config.yaml
num_hidden_layers: 12
hidden_size: 512
num_attention_heads: 8
num_key_value_heads: 2
head_dim: 64
intermediate_size: 1344
vocab_size: 16384
hidden_act: "swiglu"
norm: "rmsnorm"
norm_place: "pre"
norm_eps: 1e-05
positions: "rope"
rope_theta: 10000.0
rope_fraction: 1.0
qk_norm: true
attn_scale: 0.125
bias: "none"
tie_word_embeddings: false
parallel_block: false
init: "uniform"
init_std_qkv: 0.0205
init_std_o: 0.0
init_std_up: 0.0205
init_std_down: 0.0
optimizer: "soap_variant"
learning_rate: 0.00487
lr_mult_qkv: 0.5
lr_mult_up: 0.686
beta1: 0.95
beta2: 0.98
lr_head: 0.0075
warmup_steps: 66
schedule: "wsd"
decay_fraction: 0.853
decay_shape: "linear"
final_lr_fraction: 0.1
batch_tokens: 262144
max_seq_len: 1024
doc_mask: true
train_tokens: 789100000
max_steps: 3011
dataset: "wikipedia_en"
Each number is 128 + 24 x the weight over its row's rms, rounded and kept within 0 to 255. Layers, rows and columns count from 0. Numbers have three digits each. The size before them is the row's rms in percent of the matrix's.

# layer 7 MLP gate, 1344x512, rms 0.11, rows 845-861, columns 256-383
091:132108110128121101140154140112152087141107159132126138073076103143069133101125093108139130118138146126136133139108116149119150109173086148125107150118145171161096102139152095111123113151108112141102111117143167139145133132097082160123071152146133110092141138165103150150157148106153146141127111110115108167122081151129123142159125142118150132125173156083136124104150132134114115153126
102:107125146129129133116114160151085115119103152155142119102121109172151092123141094118175145113131145152109164122113132154126117166143141105117172108141087125151069146087124149157133171163103121164184158097117073122128156118129142127103129155124082130109134158080142157126113135102103150089130163087140159139117148125132142141098123162144139127099113132145135089142114141142127113142097
095:106147126145123174110127142145149130128159104119107195104133134132158131128153161108138103153148110106171124111122120149119109141135116098116146153141112098132181175129111142115121145113109115105150107133119087156134142150134132121170112153167102107124148120173131112145110110153121148107101177123160160137116147097110160085144158162140127144104133138105140132139116104088118141099150
098:105143147132157132113078109150134169112130141113127204116142137118134118121140120103124118099127108102112137147132156160102112145095141127079117120164099103095140126091125147150153107109116117122155171099101107121115147203164136164102134120118109127138165155131153144125145146140157104090157075118105129105104144101100091150174118121123087142133085144119140139136107112083079154157134
108:147117103156102144137163113138149142165127172117136119146109135132116132127124157108138102154160135140133129128180115158096114113127098084115146156170158165134140115099122141149140103098117148120151127104095151128145100124148146153151135064124117135101105130118125135127072120125136131118110128117142123139117150117070153132106138099139122136186162114185108156141138097129129130104128
097:160136115131113123133078150144127140130120175160137086144124124080130110107146122110120092178125107119145138111130132143140106147124112136108124140153128130152121097149169144118144107108122119165123127139150160084113172093116123124119106150116108166159097122102118150121105111116109099133160137136120135162114108154097136149148096126088150098119163085143163148106122129150120160103138
094:111118098113127141145135132103109167102145167125093126145116174151138101093120109121152149118103172138092099134132152118148133101138146125102120123125130135105104151133130135157123155134128166140107136114128165115142139159119138185132147159178106123147178136089136144127133155101125153106133157130110119104110146112160096115162146106138072121151129173102142174096143153100128128165158
100:127101158154145113142110116162140131150149132111123101121124099118142093135122111141118103139163115127152181120163140145133151148108137140084100092101110064153140118108119069118145082139136129168149145083150147138159121149129115132151172095123158130074115148108160158148157130126129085110090134134085110157176122120102158158129165106126131111136111124137160145101137149104135105179097
097:133101114138113077123108131157101122145122148149098154119147134132136142158105116085147106090103129125095159114160100122112112142115130145167129108146127130130141156075093134108137144137138126122096115098099157177125150113101181122106119145139162075121142096157100129089133138137094107109151098164154116100127145119144110138115073107113120115162105135123139124133115144120107206161133
095:135111113122120107147097102169125142107080150130098122080087130104071128126095110165144154087056163135143110128154100119144120098123105176139120146049118091166148126140078135156145095142150152127129135098151159124134169110132141136146158156114124136120145160174168125136109100137131113106121101113166172151141158089138135119117137134146116131143118126129128128122150136091107119164117
091:109134115121170159145149167181136085122125146131139143138066131151119132133125127178110108122133100121123095134162115092185144129157143095134112105169143083176108119147159157066130114138170098137113133138140151126113082130168144140139132147163168108107138093136145111167122078123139162127108130150111130096102153170152128110152116100126085115132111125123110165116139123119127128126141
097:142109134119112120098177137114147118146177176126110153103088141142111154135128139110113139137157141121188116122129113091170113156127108163073152085140122154141181139132144081105138134103155104133093155104132142158150155099132106186139078094114129101160117144077062105145131150106120139108154104091111152091109123122142151123187124166145118095133136119119142142112130124067093103109146
098:127132107127109133078086138119132132137181188121113117116128149144181099107118109128099120143131156130128106130116088160116113097151077169154106139119101152085098152131116149128145153165112155112150142158144131127144131117114152119163125135083138137136125106117159123166107168170151120124134163109131141080108127118147072156103125156142113144139172146128142114129166120144106146152114
098:136157127128113144074105142126099079105190162145108153093130156124097148111135190120090131140112120129116122175123111096179143168126135150108115152111128119119171127111125135166106081095131130099162112134124120115166157105168161134109134140138065139113144131143143130160147144112083135139137117098119141136144171128112126103181119127135129142119132131115090102117137152089118149115141
100:110091136192126137118141139132093103140130131157129112129154130134117114133100131129155126120162146134116142124149117127113149132141145134132164118097137114125143136095144133123126113111125122137143113146150157162111114107120167138146139118173136143134166128165139157110119093132122161120135089126127135112116121173157149131120146134159147127133132134148129124121080145134127153098133
105:144134172122088099131140119136127104107131131101132133124073180092156149115103104131130135125108111095149116118131161131147134068127076143131110134151159149150146115157110118117098132148131095165116123104099175131117125069137117140060152124123151155158115140093131124118116135124094140106108141163140149121115149171105155091139111094094135119142109116157129136120133106095124109141134
098:125145127123128116102112157118143154149113127140139160132098078110149132116096092102142117087170139111116104124128100129107137122153149124106165173129123151102090148132114112101105140177126089126177147165141098131138156131123130116101112141105149145120156153112125115125128154153119122127100107134206152135129142124103141102158088160110145123125123134137122099110091143130162102127129
# layer 7 MLP up, 1344x512, rms 0.112, rows 845-861, columns 256-383
095:113149123152146160148096147145109126145130084155099156161156133125137141127159135115123121098105153102097107121140151134100126136135111137152148124153155124111112159145118124136093129148145127139122107121150155110123159109145132110138115126147098108129160138139094125107137110146096115115156160095101139096099100087124140085121154097106106117095123143158127120139152159130148131083116
106:127100124102125127077121154132164127099138149141140109093159115127119119101151117136130122110194132151134128104176130147105164129096144133110121154137067122141136127083135121198120133086112121137138128079136125074060132147121185105156111076149143126129100163116098157164100144129093168104133160106132139158131143143142108154117150129152095146136138168140115112126153125123107171170135
099:190136132130093126106154113116107161141127139127146193103116122092135175153165145143134101153129095167073132148148138102139083112132118130156132100174153127117127133101153130146141142098132135128135136134173128142197118108114112119157164106099093154095146117167112135105141118143183098130128070122114186153106131115102130144137156124103158108109115103153126149114076109139132123125095
101:118072120125110141090125125097151134103150096107122168143131130152151109094125115137169085143104087170122130143113122098091063080122133160118133125179090125161117126105155123110137110143112118163170124099086165172136110134173096149125113121132114094134159149121120119109142184127138116116149139156093106086110112150098114144153140131113149124126117132168138139125081136128076147118115
122:129087125138109121125142132179142138106156142123138146156127072141134147143105151130131138146092095103143139143185137152132114101126126099121115124096110154143137114095169131104124109186112123167164150102155080107084145117176126080064148099150116109119116144107132139145136121137098139157097152152151150124130177123159168121118124134134125166163073108149137118127178128170121110107122
104:113139134129142091170111145106111127136110141109113131152155146119132082202112112156107142133126128153122118147123130105116126111150119159106085132116106101108090129088109111146118142136123140119170069119083111137133113094110133129121138097152164132126160098113148135145147171154125163119139133115123132136091118088121151159137111089146139100146087119134118146147170138096130141145145
098:173123139067121142115153118141151107124155111101163118117131151112135137084144160134109160099126140112146140165134122127122150111167148073132155112161148147106117106179134143126110120086131151127102130095085081125094123053148138131153152110115106123122152108104125118142097101124130105144112143162126133167134147097123098085125186084179114134117142119114131147120132167088123112117130
103:074147136113092124138159148113096107167153112145123104135103159101145182099162132102148137119123159120182135156129089122145131098113136128129112151131130110124113127155146093157126161153125142116110096161177125125144143141174097152069109165126149138145098132168070114167127162122106171149112150110126102125121113130106151117122117124121106126136109126122146134158123121193176081137162
095:142127117135142165143137125122122133123143093136100122149114137118110114123107139107125147131171165160160082121089110108134123118098121151158125107102111100153130125105090131137145148169147089135174121118138148130122089102137134094149154152153080135102153143120135173163151165163120068125100120074144116123114140117152128110157147120148107128130140163146103119114150166081151095130202
105:121140128135171188094130152117134153089162144139134118147121124158170127108132135131131135114122117160133142104096098125139091144127131122104107153100093130139176115136130124063130109130110145147143150124127130127123102128139139149105071133170108164126136171096133165130097075129111171160148162138141115082100158133121121151097131128123107091145161103129127158119104124156127157107108
102:137132165142124136098135158117126135140113140150121092100140181125105114127166161078125116104118181135125131131112151150157109123122133122136138061141132094177107124149170122090143084116164151122114119150166133127116135097157154108151147113162133098107096164116125072118120113153135160104125165152125160154154139153118121131125117112167115107091161150135104132103089113102129139170161
101:104143093101151101121147130153143131159127135132147167157115111123088110181084141142062128109157122145137102093144122121145122158117116132131171107143143151155118131122149150156137096115146111125092160112152120091140126113133109111161102132093158113161153127162121143140130126146103125124104098111092155129146131125123138166138184131155126087146123173122120111126132097108091149132106
098:122094138126113117169114072144147164139116126126093125144140104119153133135103132149134099140121130112106122114164182093142124146101151064124125152122152093151166097117139142155143116142166141137047119134125107130108088154133118117123115152218097119143137167125141094153127142150138125141143139137169142139144131115112131145168111150126099144109138149120132117093111106120132124102118
104:156074140151134170132141077106073112137119133128134126113100138144114109129124160124074116062140120135150101112121122113093088157109129092073112119147124122147155134143130083134114105128146170095097144100160114144176121120117129165101139130146094084158150104117131084126170128115153145138106134120110114113117150143146099113150108132124173129102117126134145089135107137105124166114122
102:104098144117156158101113121167140121102124159109080108142151138122096119109110096116106115102159131105091128135130091124143116112160151122163155092162117126110125121161161089122129092093139096141115119131078133162106148143110161102148137143147161109116121123145107115162170110152131197111120155101120088116091096141159089138141136092192124136102148130124127115137083153172131175119139
109:125116140089124128128114096120113140192120136110122101124131107143126132076120091132135113145112136128129114122113129109115123089155156115103149143099109149083124131089164178149081146115149130088096133145153087160114098101102115120152112129158152120089127105100128135102154143136114180133162194105117135097110106104121101103148112144147137126123122108162137136138104130128159105126091
096:099104129130157111123150196114139122143147130092099083138139152110129159110113129117172187124168119118135107120144120081123133076124147128177136170133141104169122076153120147156136144076118163158132109100139173108103109119163134160134122146099159164131107156163108118101109144101130097128169155115153171127110139120108136107118131075129126158158145063132167140142086103163177074144114
# layer 7 MLP down (transposed), 1344x512, rms 0.156, rows 845-861, columns 256-383
095:111118146129089095124136139122094109111099149172105138159120163110157125131121105126123121142112114165140135144190111121110139130135106133126089099156107081193124134135143163103113127114143149114141171149128098171189161123117091118090131151126114149096090143165163125082153084170134095143138100130092131178142131113106101114124150112126137138114120142130100119133156129161140112141146
101:113150101142164137137100165152169108127151141101086158139116125113128145193114151137155132107137084131087115137150148107159113114118121161146154141115145091074143120158110125086110139103158121090121138150140160109105148174146136089148111114123115130124131120082116119121150110106124129150107106172098108102111114128110185148151090132099150120171125129127093157161139090144124114120118
098:093154103120079138132143126099135110140123133118168103138132164142149172105128120127117118135117095096156162110116094111140143106120140090116112144153121115116155132126095076134129134074138119143156111117086145124108155146161174138126110134124130109105073097122137132141150115116119120122091130132170143102136154169122108120131137093111164149110169113158135145143136115149116133100118
103:092091149154091150124139101151104135143137092100102161117098163163165091089117130164137122125116115125127104120125138133116081120124087143151148121132154124141134159079137149139098132118110121110131147095136115103122079122141148129115112132130118137149168118113143141156172156099122119131130098127156118108132132112112090158153151136113134086121154159139153106093168158111127128127129
105:127128111095124141091138115102154125137108133096141127139146134139138141145116097120125132168110106130097092159128134151103118096133163150116147123135142143105171135129127158110110152119144114121145126114103120104136088102111134121101128082071146091133110132103173141131141131143111151133112138114110152130099136164147159144131108114138110148101147103138125138175176125079172163093155
102:105193092105133118114185189131148095090116130123121104087111143115108147125162138127126077125128141147120123121093136171179123120086092118131144114115083172148151124132132154113131136145138105100086118130131162123082106152079158112128128086174129103122136184132143143103151136114065139166106121133133117127152120134078134135087140156124142105146198140105138169102167107111133126150109
098:171161142155129136176147147172126139137156094132148172152126107159114156119157098157106122090143149148146174119143132093098124136126110133144083137058136147125127128103145079120094114063120118110112119102101081110153170123152129111100084131168106109104134113145158128131110145124189117103119125117131151111071159100133121123158131153173130182123136106135152135114102158149107138104105
102:148093067122138094129160121103144102128104126096139143183122112113150117125118090137113117152114122150107146121114159123120140144123124132089121101160131139159116116098145112134096136152127099134101160098136111151087137115159121135150099106144088127110120129118096154131111095207141157157105135117165136141090115128137148145120142115124127143129153136094128092119136148183180140108127
099:148106124135140121121168099119149134095137151138067076119173105186139120117135085107119139139135116194119123132129126121147106132181063136127142113150100111156078137109125116131139110128142103125118123168131143143133155106147082082134135136169098141126148142136126146123132137140125119112090128066149156126119148101137121136076108148163133145159126116113138096106127106119158095123115
101:092122124098077152131183114120112110073164143131147140135127110155114126124117176144112137124095139151176161095127114101151140112133134140122127147136078136136150087155098120119114149138107124110141173097146100126092120096135102104129144142104171133127121131107140126144124112163108130106114092142087163089133048111150097151132110119116159160152130153112161133135160132117118131140144
093:165114095141149135107120138126121128139131134109115123141114142113119098170099099126119159144137100147151113096138110105137098124106107129099167127112112143164111141077112117108119125142101120099164093112120150077073122153158136122159115143164130114149156111100119164120155112117120130167161171109130143146102125119127095099135062133124138102133115084155155108177142151166142130139107
107:112152086128137132097137136121103164118128107112157098180116100123130140138148170163097134101181144113132139141141117114138152188100142175077124109127121110112160127135124134114121114101163127138099163104092144097139095143117145152106107097132112096088098085120154152126166142102147105123086117123121138137101132154137142127090112112113122141153094138124129108090090146078120118122154
103:105112120172116151088131124115089140107117149146124119102102147134166148117101136188107114110162129118159130131124140143108152105152107140145151102132124118150149144117154139110143152086148112127129083135154138139145152113084071125113133129145142094093151148110109148105100170155124140131108125107159118140090121133105104142154124125201123132140120114111190075130117124113135142148132
101:132107165151127137110132100114120114155126095140096119103130102146120135141136144104095119134108152146108130151101118089124080123125154116099165104111108124111129155111146107133131081101141134132138136106159132134147150116134131159142146153158121142090120117132111126132150143118134132116083074161166147140114151152145124125146087133129119102124176133088127139138167109131102102084118
103:133132122091133086149141122120132147166134127111124105109161101105144097142147092095100076138152106113120153106109117123139162139139157112141087142130115110150111116098128145175106089096117154119105116150165150114152152053111106117133078140103137096190135160099104084142147130162133131132111143085117117165132166096168108148105101130136106144133120117147121139143147134146129145151124
106:096125130131111119144127095120124112140105117154120113105073162127113156115114138165131126114067109121142112109124154123172082105168162126130129145139106111127118124161138125151138124155171151138155145169113133153087147141142091137098130156154138135107146139113137168153149169134128151193122152130212095112209099106145141101087135203157118149107094091122161125115141103169102164114106
100:108126132103155164136151145107135135140122149114122126130156120130138101128124096093058180126092100120114138147170125140127130128139174114145118130134157148109151129134105150174143156119118131092104132083136090133110131156078149149122180140138114106125155082155135104129121148098128144101125117158111145126144161144169152139136135112114168108122143134108118139157106119117122122113074